{
  "num_hidden_layers": 10,
  "hidden_act": "swiglu",
  "bias": "none",
  "extras": ["capped logits"],
  "final_lr_fraction": 0.0,
  "batch_tokens": 16384,
  "max_seq_len": 256
}
Each number is 128 + 24 x the weight over its row's rms, rounded and kept within 0 to 255. Layers, rows and columns count from 0. The size above them is the row's rms in percent of the matrix's.

# layer 2 MLP down (transposed), 320x128, rms 0.273, rows 56-90, columns 64-127
size [ 97  92 106 102  78 106 102  91  98 103 100 100 105 103 100 105 104  93  98 101  95 105 108  95 112  93  93  97  79  96 105  99  86  86  91]
[[172 129 121 153 142 118  92  98 144 115 118 149  97 113 162 142 140 110  94 116 143 157 106 125 143 109 108 117  93 136 137 110 124 124 121 100 115 111 115 140 125 190 138 112 110 137 166 131 143 112 103 116 115 115 103 143  96 117 111 126 183 147 129 111]
 [ 77 129 128 102 157  98  97 103 116  95 113 118 128 124 126 152 139 122 137 126 135 136 125 160 115  99 131 116 126 100 169 111 132 148 161 131 103 154 169 148 156 159 104 109 142  85 130 137 136  77  93 145 100 174 117 131 151 135  84 111 126 100 166 111]
 [108 136 137 189 129 120 144 133 140 138 103 116 118 106 120 186 166 134 123 132 102  95 136 169 106 149  85 103 116 116 151 114 159 138 107 131 133 135 149 102 112 141 143  98 111 133 116  96 166 185 122 111 117 115 119 173  96 112 130 138 141 163 114 130]
 [111 119 141 144 119  90  92  87 139 111 125 104 137 159 191  83 111 166 138 127 134 103 114 107 116 103 146 150  97 140 127 130 103 120 155 138 130 106 104 103 113 120 156 131 157 149 146 130 133 122 101  74 129 102 123 144 114 137 123 118 201 116 150 129]
 [176 193 140 116 157 139 112 163 149  86 136 120 189 126 173 135 116 165 139 142  79 111 140 114 122 122  82 156 143 104 132 120 155 108 134 130  88 163 122 144 122 124 149 147 125 158 118  99 159 139 140 113 108 142  94 110 125 147 113 159 164 152 119 125]
 [142 130 109 130 135 101 119 112 172 146 139  82 104 118 103 159 141 152  68 165 140 117 136 161 155 127  98 140 101 101 131 115 117 110 110  94 107 107 140 116 123 112 169 111  84 153 154 137 114 129 132  90 102 102 118 120 119 107  73 163 117 120  90 164]
 [119 130 159 106 110 101 109  85 131 141 172 134 136  98 149 119 142 127 154 151 121  73 130 140 127 110 113 155 165 181  82 128 132 135 115 107 141  90 134 139 140 123 112  80 133 152 117 106 126 134  95  99 155  98 125 177 123  73  95 118 141 114 112 114]
 [156 151 112 114  56 109 146  96  93 136  85 101 130 111 108 105 114  71 162 136 143 133 108 138 134 129 112 126 177 135  91 106 139 169 141 121 107 120 133 128 149  86 131 100 114 143 107 128 150  85 113 127  98 101 120 139 126 153 133 105 109 109 130 153]
 [135 134 110 157 111 141 119 115 175 168 109 112 103 138 113 158  95 107 125 135 110 136 113 168 133 127 131 137 124 121 126 124 170 122 153 167 116 154 116 140 132 165  88 159 153 124 146 158 121 149 129 135 118 170 126 129 101 145 102  95 140 138 122 114]
 [154 151 131 115 120  75 124 110 130 145 134 152 134 108 136 141 135 178 113 131 131 127  55 174  78 151 109 140 160 138 155 149 138 114 107 129 120 135 129 119 118 134 112 138 143 118 192 150 137 125 120 113  77 153 114 112 100 152 142 152 112 138 130 162]
 [ 97 112 144 126  93 146 101  98 144 106 119 165  98 120 148 151 144 145 125 121 151 100 115 127 112 127 175 124 119 110 193 107 131 157 119 128 144 103 125 111 163 157 115 158  76 141 120  86 118 149 100 129 155 122 159 131 163  91 132 158 142 144 117 132]
 [115 115 146 105 110 123  98 170 133 121 110 152  91 161 146 200 149 111 135  91 103 125 129 139 148 172 120 114 185 111 122  82 130 139 166  85 114 166 114 133 117 159 103 149 118 157 133 125 179 122 140  98 137 107 140 113 115 124 136 137 115 152 123 100]
 [142  66 177 100 157 144  92 118 124 142 117 106 124 154 146 138 123 117  71 126 102  97 163 134 112 118  96 153 126 131 140 108  95 103 133 155 106 119 120 128 146 168  82 132 111 119 112 110 155 114 149 181 150 108 108 132  80 106 126 130 115 148 117 120]
 [166 121 198 127 147 107 101 151 119 110 136 157  89 154 177  88 117 129 104 164 116 163 113 101 116 123 188 141 139 137 154 116 141 125 128 152 143 150 126 167 162 152 146 135 129 130 164 147 147 128 160 158 102 135 127 147 128 119 145 150 124 105  94 138]
 [110 113 105 128 169 116 129 132 178 110 155  97 141 117 158 169 109 130 119 113 104 135 118 109 150 120  93 129 162 151 113 140  96 101  80 119 163 128 138 121 172 127  99 118 107 136 153 147 113  96 111 172 134  90 143 153  77 132 146 109 170 125 135 109]
 [ 80  75 112 141  84 147 153 153  98 128 129 148 148 163 112 144 134 160 111 128 130 111 153 119 104 148 154 167  94 123 129 112  76 106 103 121 127 141 127 134  75 137 118 136 130 119 118 142 110 137 134 124 136 120 127 139 119 137 145 130 110 156 138 149]
 [127  91 146 127 159 159 128 151 152 131 117  96 123 132 129 118 176 129 135 155 113  99 124 133  82 139 132 106 101 118 114  71 136 104  97 133 115  96 111 116 130 124 156 114  89 105 125 131 164 121 121  97 143 127 153 174 114 102 121 162 132  98 143 130]
 [116 138 126 151 116 124  78 113 144 164  93 133 142 151 159 136  92 123 180 137 131 127 183 128 109 151 137 143 120 145 123 135 111  98  93 111  92 180 124 140 124 125 122 107 123 113 140 136 113 111 126 104 100 167 146 161 135 128 118 155 140 112 141 101]
 [122 113 114 170 115 117 123 136 149 128 133 155 156 152 116 127 134 139 126 106 139  79 142 124 115 146 127 101 145 117 153 131 142 154 118 135 162 174 164 100 125 122 105 146 128 155 165  77 127 127 144 115 100 184 113 168 140 182 115 118 123 116 113 106]
 [151 124 101 138 124 139 122 138  82 109 195 134 118 141 102 160 115 120 151 133 108  98 135 133 135 128 146 122 111  86 152 155 124 112 150  84 108 121 144 149 127 133 150 125 148  99 149 106 148 133 122 118 138 146 158 181  94  89 119 147 124 150 145 155]
 [119 106 168 160 155 176 106 144 140 129 125 117 159 128 106 117 108 156 142 150 101 102 123 109 150 144 144 153 100 130 129 166 166  99  98 166 101 127 149 124 145 147 141 115 138  83  95 141 124 156 133 108 153 154 136 133 127 127 114 137 141 117 145 164]
 [129  96  97 127  99 126 135  92 113 134 157 119 108 138 112  98 101 145 115 127  98 151 114  92 114 133 103  86  90 143 140 142 154 162 129  98 133 113 130 138 144  94 145  85 128  98 104 173 132 117 103 157 166 133 156 144 136 144 113 126 108 127  66 107]
 [132 168 168 154 135 155 112 140 124 138 128 119 120 137 119 100 108 162 135 138 141 117 121 127 132 160 122 120 118 125 102  97 105 140 124 110 117 154 117 132 153 119 157 191 120 101 107 126 113 115 125 136 114 136 116  88 105 104 144 118 148 161 155 149]
 [100  88 118 158 154 115 145  75 140 133  84 159 128  81 132 102  99 108 112 166 112  82 143 144 131 127 143 126 169 141 132 127 153 132 169  85 180 140 106 196 133 101 130 118 118  95 140 120 134 127 133  99 138 128 123 152 135 148 105 130 162 134  94 178]
 [117  94 134 120 107 127 158 151 150 126 131 144 118 120 136 169 127 122 161 138 112 122 152 117 146 123 120 153 133  96 175 137 148 120 105 121 181 135  92  97 132  89  99 133 142  82 124 133 129 167 117 133 116  84 131  68 147  96 130 147 126 172  91 131]
 [109 123 105 135 100  84 112 111 141 161 147 151 129 145 109 100 119 106  79  97 122  89 129 148 105 115 143 155 108 122 139 119 119 141 105 137 113 148 134 112 158 180  98 130 125 168 151 159 114 130 133 137 107 155 131 162 176 141 137 175 108 116  99 115]
 [122 135 128 108 123 131 131 133 120 140 133 112 142 128  90  78 142  97 114 113 138 167 107 152  88 173  93 103 129 150 155 120  86  72 123 131 152 114 116 154 102  90 108 177 181 109 136 116 147 158 127 142 103  89 100 109 122 148 104 177 115 117 101 141]
 [ 91 116 127 139 131  99  97 130 151 102 139 139 132 143  90 113 145 116 130 152  66 111 109 144 109 113 123 113 168 126 143  93 170 152 117 138 139  99 137 125 106 129 152 120 141 106 165 126 124 143 126 154 109 126 130  94 140 138 159 144 160  90 135 177]
 [138 106 140 109 120 101 142 128 140 133 142 185 138 109 158 138 148  82  91 141 143 119 112 128 171 165 125 117 105  98 121 149 183 126 116 162 108 113 133 103 139 156 121 176  93 113 117 113 116 154 128 132 107 145 143 135 155 140 108 129 196  78 170 132]
 [133 127 125 116  81 126 146  91  94  65 155 118 112 144 130  85 140 112 131 115 137 128  88 151 167 131 158 163 110  99 102  90 135 148 111 138 130 135 149 142 140 130 144 131 145 137 114 145 143 103 158 111 124 135 150 125 125 169 130 109 108 161 133 127]
 [119 136 161  89 161 102 119 151 144 175  87 122  91 125 129 130 154 110  91 123 131 145 137 146 173 117 120 144  99 100 103 105 142 128 126 105 101 112 159  97 119  96 100  82 113 123 137 149  97 149 123 144 115  83 118 114 139  90 119 162 168 115 168 109]
 [130 101 144 136  65 148  83 116 162 144 126 161 166 141 106 145 142  83 100 102 180 127 130 109  79 102 133 130 116 117 148 109 145 104 123 141 135  86 132 134  81 114  95 119 109 112 131 135  82 113  80 139  89 129 153 105 140 149 141 147 156 138 100 131]
 [111 149 100 161  91 121 112 102 115 159 125 105 198 115  99 138 116 118 119 151  98 107 111 106  79 151 108 110 134 133 126 142 122 139 136 129 140 103 171 121 112 140 152 121 151 129 143 172 126 116 139 150 107 109 140 109 133 138 140 133 133 117 105 120]
 [136 143 140 159 127 147 144  46 111 149 185 121 111 158 144 147 176 115 165 138 158 168 150 139 107 107 125 134 157 116 142 119 136 141 113 146 139 114 124 135 117 146 115 172 118 128 154 128  93 125 164 124 165  82 144 131 160 129 126 104 126 135 106 125]
 [ 65 131 147 113 153 121  91 151 159 159  98 101 139 124 133 165  96 131 124  59 137  79  68 145 156 145 144  70 136 148 155 143 192 160 109 118 118 118 129 140 120 136 113  92 121 134 128 132 128 152  90 105 141  92 132 169 127  88 136 139  91 124  97 139]]
# layer 2 MLP gate, 320x128, rms 0.161, rows 57-91, columns 64-127
size [ 88 116 103  74 108 102  80  96 103  94  90 103  93 107 107  99  96  95  97  98 109 107  91 109  95  95 102  76  92 124 108  81  80  91 102]
[[130 131 172 111 126 146 145 161 139 107 149 131 108 132 145 150 145 113 142 123 146 159 109 141 158 152  97 128 157 138 145 202  91 114  94 181 169 120 152 154 118 114 168 140 152 142 166  90 113 151 132 115 154  94 160 132 120 130 158 140 118 114 136 144]
 [142 115 124 108 117 101 148  67 119 176 135 127 143 164  93 160 153 121 148 142 154 137 102 120 151 151 105 120 134 158 103 146 135 117 127 127 118 127 129 173 122 159 104 133 168 107 124 131 101 174 132 121 111 111 125 149 134 125 140 106 152 185 155  89]
 [123 141 112 129 121  98 181 132 141 104  90 102 123 114 136 117 121 111 110  71 143 165 142 123 137  92 137 108 132 128 149 123  68 191  96  79 140 108 140 118 125 127 134 153 146 142 175 151 150 124 141  76 123 136 140  87 143 118 181 137 171 120  99 124]
 [111 126 142 132 135 120 127 160  98 124 140 133  70 133 137  82 169 122 114 125 171 123 139 142 103 104 139 122 100 180 108 127 126 112  94 152 134 118 126 132 122 157 135  84  94 130 117 137 132 157 137 105 156  99 142 138 166  95 114 134 119 158 123 110]
 [120 130 115 133 119 136 139  92  97 138 128 162 156  92 172 161 119 111 115  91 126 100 158 136 132 119 111 117 102 148 102 146 117 109 120 157 137 133 139 134 150 137 100 155 179 122 123 116 133 123 105 140 134 151 129 126 185  92 125 111 121 146 146 114]
 [118 131 126 127 120 107 132 131 109 123 121 136 122 127 128 117  93 135 146 108 157 150 120 126 127 115 152 126 130 164  63 148 120 101 139 126 125 120 123 174 164 141 159 117 121 170 120 106 155 117 130  94 136 133 154 152 126 169  72  73 136 123 111  98]
 [117 123 109 137 112 121 169  78  90 144 146  88 105 137 119 107 146  97 159 120 113 159 116 118 154 107 134 132 123 128 112 124 103 129 149 146 113 169 119 137 128 149 115 128 135 127 143 138 196 149 120  77 127 132  79 153 136 107 145 141  94 148 134 164]
 [116 173 137 162 151 116 101 127 130 149 108 126 138 130 114 112 157 165 129 173 121 146 122 103 136 106 136 122  86 168 150 134 152 184 117 136 109 136 159 150 110 121 155 133 127 126 148 116  99 114 154 132 115 132  98 111 113  98 153 178 134 138 112 129]
 [139 127 105 121 163 118 133 115 132 150 156 114 152  92 115 112 139 120  79  94 111 181 114 161 103 103  91 123 168 107 132 129 130  80 120 110 108 130 118  99  77  97  95 150 108 109 146 149 130 147 117 101 116 167 125 142 143 174 131 140  99 160 113 129]
 [164 100 145 119  90 162  83 107 155 103 124 120 138 110 118 131 143 133 132 128  96  87 130 125 107 112 163 154 151 117 172 122 122 108 142 165 124  93 126 138 169 139 115 187 152 119 118 117 100  94 106 125 121  96 156 120 144  46 148 169 164 129 130 139]
 [120 144 146 159 144 122 199 120 137 155 145 131 152 145 134 115 106 155  98  95 126 135 115 122 125 102 159 126  68 123 109 138 130 130 103 142 136  78 130 103 161 110 145 142 155 143 101 115 125 147 127 102 103 114 135 116 133 157 143  99 149 147 124 194]
 [103 123 113 127 105 117  87 172 146 148 122 157  95 188 151 123 104 144 100 166 107 121 159 117 114 140 162 144 136 106 118 122 197 141 103 143 127 127 178 145 130 151 123 123 105 154 116 134 120  79 126 119 112 154 133 118 113 106 113 141 178 160 123 100]
 [135 147  81  98 103 138 163 108 122 168 147 155  95 143 101 114 146 127 167  69 176 118 129 156 139 144 144 152  93 123 102 152 124 138 121  87 142 147 153 110 111 137 141 153 114 123 117 126 147 124 102 108 128 149 119 155 144 149 110 149 144  95 121 129]
 [135 108 132 109 146 164 156 143 130 147 153 110 108 101 143 142  91 129 119 135 148 157  72 101 115  78 143 112 106 112 137 121 102 140 157 117 112 125 165 157 126 153 131 117 134 126  93  86 126 137 108 142 167 113 111 158 106 117 133  69 134 157 127 121]
 [114 122 100 140 152 127 145 137 124 137  94 135 175 113 114 152 148 133 130 153 102 147 155 131 104 119 141 162 115 119 107  96  95 107  95 126 136 139 143 122 127 139  92 165 136 159 123 125  83 130 130 148 108 126 102 117 143 136 139 127  71  86 137 168]
 [137 161 138 141 145 115 127 172 122 135 143 127 130 140 117 131 157 123 133 145 101  76 112 119 123 150  81  78 116 133 130 137 145 131 123 152 140 144 116 125 112  78 154 123 108  80 140 146 113 112  98 127 116 180 109 113 169 153 120 155 106 159 157 128]
 [108 112 131  68 129 139 103  82 116 142 143 133  84 123 116 109 165 173 112  80 114 138 128  91 143 146 134 111 141 141 130 111 150 115 133 116  84 141 147  88 144 165 140 112 154 133  67 113 115 105 122 163 123 132 132 129 128 108 128 132 115 168 133 170]
 [128 114  87 153 135 146 116 126 151 156  87 139 127  77 120 129 151 121 133 134 127 175 142 136 142 130 129 139 137 141 147 131 121 117 114 164 177 131 120  93 126 136 108 128  97 143 136 129 101 136 125 167 116 133  98 120 121 156 120 161 103 151 118 156]
 [ 77 127 140 141  93  90 136 136 134 118 129 129 168 120 147 127 103 148 144 171 144 119  98 129 163 160  87 107 161 128 154 151 118 123 141 160 112  66  80 144 129 147 118 151  91 161 121 102 150 138 153 119  69 153 107 134 128 161  85 123 150 105 105 157]
 [137  87 113 131 104 138 136 154 116  98  79 156  96 110 159 138 118  99 103 130 108 148 136 129 129 125 150 146 142 128 101 185 135 126 128 139 155 132 125 108 154  80  92 148 143 115 108 158 101  93 146 114 143  71 145  85  68  99 140 117 113 148 159 165]
 [131 104 119  98 118 147 133  86 142 129 113  96 104 135 157 137 120 145  83  99 147 124 131  74 125  90 106 144 146 126 124 126 114 123 125 111  74 116 106 103 105 110 140 124  90  87 104 124 140 130 123 158  92 149 126 133 111 156 127 168  96 122 112 119]
 [ 72 169 161 121 156 107 114 128 133 149 164 118 137  97 130 141 117 148 135  98 119 154 150 124 126 164  81 140 144 129 138  82  99 143 108 118 140 143 149 168 133 114 126 167 151  66 110 133 116 118 144 131  87 117 143 152 128 123 194 144 139 153 113 129]
 [136 123 106 139  78 136  95 136 182 135 155 189 162 137 156 178 143 175 144 104  88 108 159 121  95 112 154 133 138 157 105 110 150 139 104 124 102 155 140 115 127 121 128 137 138 140 114  93 153 132 125 155 109 107 119  95 125 122 148 114 118 157 111 108]
 [119 109 132 113 154 113 155 151 130 115 133 107 150 111 156  95 178 209  93 139 158 152 107 150 159 151  77 155 163 131 109 129 136 126 133 139  92 118 136 123 125  91 142 135 113 125  93  69 124  97 122 112 113 183 148 162 123 198 115  99 105  88 129 119]
 [165 138 105  93 154  53 123 105 171 149 137 119 159 123 119 102 121 136 127 115 118 136 120 171 147 103 154 127 112 159 125 102  97 100 168 135 143 141 156 168 144 144 122 127 140 142 153 122  95 138 119 152 122 113 132 156 137 160 139  80 121 136 102  78]
 [131 167 151 101 160 147 100 114  96 109 112 123 120 114 137 150 149 127 144 132 123 120 112  91 169 113  93 131 140 115 119 148  76 119 121 150 112 131 153 137  80 116 194 123 124 144 160  97 147 119  91 147 131 170 126 159 154 116  79 143 104 133 118 145]
 [ 91 143 106 121 173 138 127  97 151 135 120 161 125  76 161 124 116 109 119 162 108  92 148 127 132 118  78 125 117 159 124 138 116 113 143 128  91 137 127  75 138  90 131 136 130 106 127 115  95 114  96 149 106 117 105 145 109 115  89 142 111 176 123 105]
 [152 143 150 158 130 118 121  95  65 143 126 112 133  96 127  63 117 172 169 130 115 132 111 110  98  93 142 116 152 143 133  70 120 146 129 130 156 126 107 144 113 108 123 120 145 194  96 136 148 114 144 108 152 135  93 119 123  89 107 128 115 136 111 156]
 [ 84 191 111 121 152 141 147 126 123 156  66 160 146 161 107 158 107 114 126 115 117 137 126 154 145 140 126 113 126 120 128 138 125 137 171 128 166 132 142 150 115 126 154 151 135 114 144 115  65 108 122 132 121 123 152 111 170 129 151 112  89 162 169 141]
 [125 133 168  98 112 146  86 114 111 185  94 131 112 153 128 151 174  85 102  84 122 159 118 173 111 150 102 116 118 113 124 145 117 139  81 152 148 111  97  95  91 101 120 140 111 112  91 137  97 146 180  98 114 151 107 130 100 129 100 149 152 133 113 144]
 [ 86 152 122 125 150 153 176 147  86 104  89  92 121 114 128 114  98 134 145 168 125 155 100 120 158 146 167 161 122  90 121 145 162 127  87 129 106 177 142 110 159 125  94 151 112 108 111 161 134 153 170 133 152 120 115 105 129  94 141 158 136 128 170 142]
 [141 110 139  92 105 119 137 133 150 148 141 142 107 123 118 126 112 150 113  99 149 164 136 160 158 109 118 131 140 151 107 141 160 122 116 140 124 142  72 141 114 113 144 165 104 150 113 125  79 144 173 117 104 107 109 140 104 140 135 168 164 153 150 125]
 [127 121 137 172 140 156 118 112 109 116 157 170  65 120 144 120 113 133 169 111 135 106 177 130  51 112 118 137 144 182 150 116 134 115 147 188 117 169 151 145 143 138 121  95  60 106 114 108 134  81 152 176  90 136 133 116 117 122  99 129 105 109 145 153]
 [ 84 106 141 134 124 147 136 145 150 142  96 133 114 100 165 162 113 166 117 112 105 129 113 128 178 137 157  97 114 159  98 118 102 153 133 139 145 123 137 144 102 176 107 119 148 130  98 124  97 159 180 115 126 104 131 106 145 112 142 117 137 137  84 108]
 [157  99 146 109 106 138 153  96 133 101 118 126 140 100 119 140 122 156 130 130 111 116 149 166 146 143 134 118 162 116 175  90 157 110 119 129 145 134 106 118  66 108  91 135 122  84 118 129 124 149  99 130 125 160  89 113 120 183 146 128 120 113 136 121]]
# layer 2 MLP up, 320x128, rms 0.158, rows 57-91, columns 64-127
size [ 96 116 106  72 106  96  80  99 106  94  90 113  92 103 109 112  96 105 104  95 108 112  87 123  94 104  98  74  85 117 102  82  83  95 103]
[[164 123 134 134  83 173 144 159 140 157 163 149 130 143 136 169 137 142 153 127 101 140 147  97 132 135 137 130 131 158  88 112 118 153  96 118 152 140  88 121  96 132 195 111 118 173 160 137 127 176 144 125 150  82 144 118 129 108 148 135 140 149  98 164]
 [150 115 129 113 120 113 158  80  85 128 147 110  94 158 115 193 165  83 161 120 117 109  93  79 134 131  96  85 146 128  96 138 131 125 143 110 131  97 131 157 123 120 123 127 163 121 126  98  96 101 112  90 120 105 137 114 115 126 160 131 157 172 116  98]
 [158 123 138 101 103 163 112  81 145 167 141 171 132 122 126 162 177 159 147 145 114 116 122 162 139 116 141 134  77 121  98 111  92 121 154 116  95 111 129 144 158 149 154 153 134 143  86  93 143  52 145 108 165 116 111 104 111 139  89 123 136 106 107  82]
 [116 116  87  94 116 140 126  93 123 110 136  98 135 111 120 148 146 106  95 143  93 138 144  99 123 164 140 147 133 103 123 105 128  98 140 162 119 150 142 127 124  90 146  89 136 151 136 128  98 112 105 174  96 108 125  78 126 168 150 132 131 119 146 189]
 [111 154 145 144 160 155 135 157  71 133 126 141 180 139 130 102 136 132 101  86 109 145 122 148 121 122 142 126 123 177 138 153 151 154 130 138 119 133 174 156  93 148 153 127 138 114 142 122  97 164 151 104 120 152 130 137 156 122 141 104 110 116 157 165]
 [177 191 111 129 186 122 123 131 141 159 103 110 139 113 118 109 151 109 116 133 160  96 150 112 130 148 133 134 111 140 108  85 127 147 178 102 102  71 143 130 158  97 110 143  98 148 107 134 116 165 134  68 124 136 117  92 109 122 119  86 133 126 130 113]
 [134 127 135 149 107 107 170  91  95 148 126  95 107 102 123 107  99 109 157 109 109 162 105 143 130 121 131 146 117 111  98 146 101 129 151 152  97 149 111 129 134 136  98 117 132 130 127 124 151 124 100  91 136 109  91 155 113 116 148 128  73 154 116 153]
 [134 116 155 106 139 158 117 112  96 161 103 125 151 150 133 159 127 111 120 125 110 126 110 124 144 126 120 111 156 128 100 139 116  99 140 126 123 132 138 145 118 133  95 115 177 121 142 151 122 150 116  84 154 127 153 137  96 144  85 136 110 121 168 113]
 [109 103 106 141  94 126 140 172 131 118  91 122 125 132 135 115 103  71 126 141  93 118 159  74 150 145 164 128 138  96 142  92 106 131 104 107 171 123 115 158 137 136 150 122 144 157 110  81 128 123 123 181 135 112 143 150 160 108 132 132 121  69 135 104]
 [148 143 128 118 112 177 120 111 183 148  98 139 110 144 107 110  91 118 134 172 124 125 117 101  73 100 157 147 151 107 149 135 117  90 159 161 138  98 138 125 147 128  74 119  96 147 115 132 117 122 125 159 124  84 141 121 132  63 133 144 159 131 133 101]
 [134 107 149 132 111 117  84 109 151 114  91 151 112 170 140 133 144 121 140 133 122 129 108 142 151 102  96 106 144 162 114 129 142 104 127 134 137 148 104 139 103 144 127 129 100 158 120 139 138  89 164 125 102 143 119  87 103 105 134 189 153 112 105 119]
 [119 149 139 160 124 156 142 134 165 133 117  97 110  92 111 139 153 130  74  78 110 119 197 125 124 135 102 184 178 101 149 129 122 135 136  90 140 110 118 122 115 146  97 167 154 132 141 118 109 145 141 149 136  93 159 107 142 135 153  98 135 139 118 128]
 [147  85 158 131 127 173  88 170 160 120 146 105  74 140 119 124 152 136 139 111 161 150  81 160 104  77 137  94 146 136 142 112 146 136 136 188 135 126 147 108 131 122 132 171 166 155 157 143 124 135 139 100 110 131 107 141  86 128 119 105 175 115 145  82]
 [167 179 117  75 126 128 139 168 117 153 141 133 108 115 152 115 141 127 138 137  80 107 131  95 108  86 127 148 117 117 181  97  70 153 129 106 103 106 155 121 152 118 104  69  97 118 133  36 107  98 116 145 110  98  91 142 149 110 136 149 131 173 138 150]
 [167 126 124 133 117 153 129 127 108 129 151 108 123 117 142  65 117 157 163 119  98 126 127  93 106 150 112 138  59 159 122  85 171 134 158 146 109 115 116 111 156 112 139 121  91 150 135 148 144 120 128 124 143 159 164 123 117 105 128 143 122 106 148 130]
 [112 151 143 115 165 126  89 174 153 122 113 129 124 103 125 114 145 134 148 130 138 135 148 120  73 150 144  89 154  73 142 118 150  96 100 155 155 137 121 108 153 114 129 108 117 100 114  97 133 113 122 147 120 144 140 107 131 140 148 102  93  78 145  93]
 [131 127 118 158 148 151 157 133  94  87 115 143 167 170 162 178 104  93 126 125 126 131 126 128 139 130 116 164 132 119 118 102 116 144 135 153 184 122 149 127 140 129 147 151 148 102 142 145 113 140 143 113 122 122 157 140 107  80 127  91 127 150 124 140]
 [140 135 127 114 105 118 159 122 108 116 158  93 110 104 159 157  96 116 128 136  91 154 115 138 113 101 148 177 125 101 102 120 137 132 127  93 107 140 100 162 120 135 156 108 151  96 127 170 111 111  99 121 113  98 137 101 108  94 125 141 151 122 147 167]
 [ 98 109 166 145 120 115 123 120 141 114 111  94 189 131 137  90 138 114 113 122 132 136  82 124 118 126  85 113 108 120 135 127 134 156 137 144 131 153 113 133 110 135  95 137  95 166 116 159 111 112 122 139  99 142 108  84 145 157  94 122 161 109  73 137]
 [ 97 163  78  91 151  77 111 103 108 133 113 108 121 107 126 159 129  87 108 109 111 140 106 119 110 137 113 122 133 115 153 132 121 119 118 128 126 108 117 108 124  86 136  95 104 121 104 130 136 106 108 120 105 125 164 111 136 118 156 122  71 178 122 126]
 [156 118 112 158 140 101 136  99  89 166 139 160  84 141 137 144 146 144  88 115 103 103 151 169 104 121 123 125 122 134 101 112 141 115 129  95  96 192 112  82 139 147 112 144 133 128  88 117 151 127 110 132 103 127 118 118 147 110 109 107 103 130  66 123]
 [158 122 102 136 158 170 110 126 131 128 126 196 125 165 145 112 121 115 105 102 121 100 106 139 151  87 126 181  96 135 111 164 160 115 136 126 135  98 157  92 115 132 130 104 159 134 130  97 132 117 158 104 151 144 132 165 132 119 106 121 124 107 102  99]
 [ 92 117 140 121  93 141 175 148 162 169 136 156 134  74 114 149 104 164  97 174  94 118 127  96 124 129 133 127 135 143 126 139 151 146 154 119 129  80 120 156 142 145 125 105 149 100 118  91 125 150 109 134 120  59 148 102 113 131 162 121 133 155 130 139]
 [103 138 118 140 163 134 108 125 127 104 140 107  99 157 123 107 147 146 110 153 164 114  84 115 124 149 142 111 132 130 128 149 109 166 102 147  84 130 131 107 133 153 148 133  60 164 117 149 139 128 141 131 108 141 108 178 113 156 129 111 148 102 170 100]
 [108 126 133 180 126 137 115  65 127 104 111 121 113 106 119 128 131  93 102  90 148 134 131 122 103 122 117 140  89  89 157 126 131 103  71 129 133  98 118 132 121 164 109 137 125 182 136 171 149 127 103 139 160 137 108 134 112 165 135 135 116 110 162  97]
 [114 104 176 154  80 143 182 140 118  95 123 115 130 135 114  81 152 132  95 145 112 103 118 126 127 105 126 148 118 170 118 136 100 123 157  92 167 127 123 171 134 115 123  78 106 142 118 122 143 112 109 143 138 140 106 119 131 131 150 131 148 126 149  89]
 [137 133 139 169 107 190 134 112 179 171  77 125 129 153  66 145 144 163 114 109 149 130 112 120  88 119 116 131 134 128 149 148 114 122 152 108 133 107 141 144  71 152  88 129 151 171  90 142 123 122 129 136 121 158 137 135 141 126 116 118 151 120 114 142]
 [117 118 126  96 126 100 129 123 142  85 154 134 145 104 166 108 127 126  97 108 123 177 109 142 129 120 119 125 168 136 163 122 155  94 118 138 130 118 100 140 126 123  78 153  97 164  79 131 119 117  85 137 112 189 107 141 111 124 137 163 125  86 167 107]
 [157  70 140 125 109 119 154 145 137 103 165 112 103 125 131 102 132 134  76 144 151 126 142 112 140  93 120  88 118 132 115  89 129  78 125 145 115 102 121 120 146 157  96 102 111 137 131 108 157 100 125 150 158 133 105 129  83 122 141 106 144 112 127  96]
 [109  93 113 136 151 132 147  87 144  48 142 118 138 166 123 134 119  88 132 112 147 117  83 157  99 156 102 159 144 122 129 127 109 128 115 125 123 147 116 136 133 149 122 189 122 115 106 118 119 118 116 117 104 155 172 138 126 135  84 116  79 126 102 160]
 [106 180 139 132 142 106 117 124 112 123 105  90  83 139 149 151 120 103 130 159 113 179 114 124 138  84  98 117 176 160 122 122 149 140 124 114 124 126 136 101  84 125 124 127 107 119  88 129 137 128 116 131 134 100 126 154 114 143 110 151  90  93 164 105]
 [128 110 150 123  96 154 102 127 140 137 139 101 127  79 107 146 111  96 152 109 137 122 133 113 111 109  84 131 126 146 111 149 129 102 174 108 113  87  52 121 149 126 155 152 155 145 126 113 130 115 128 108 121 118 141 105 155 138 122 135 142 160  95 144]
 [126 156 123  73 118 130 123 124 167 162 108 111 168 145 130 153 154  82  99 122 149 131 111 127 200 147 103 129 101  73 117 133 129 128 105 105 112  98  80 128  93 126 135 178 188 141 139 147 106 121  96 104 188 125 142 112 143 141 160 122 156 145 118 127]
 [190 120 145 171 132 110 133 127 140 168 124 145 147 113  92 107 135 127 119 125 130 121  76 147 142 128 118 136 145 112 105 125 165 119 132 149 151  80 111 101  78 105 119 136 117 161 184 114 121 135 111 124 186 172 111 102 115 146 101 143 140 109 158 101]
 [123 143 109 129 107 122 155 114 122  95 148 128 143 119 131 122 107 133 124 148 107 134 118  99 159 113 179 141 167 127 106 106 133 102 122 132 179 101 136 131 110  91 160 126 148 132 130 182 112 130 104 142 116 106 123 130 145 130 111 121  30 115 149 157]]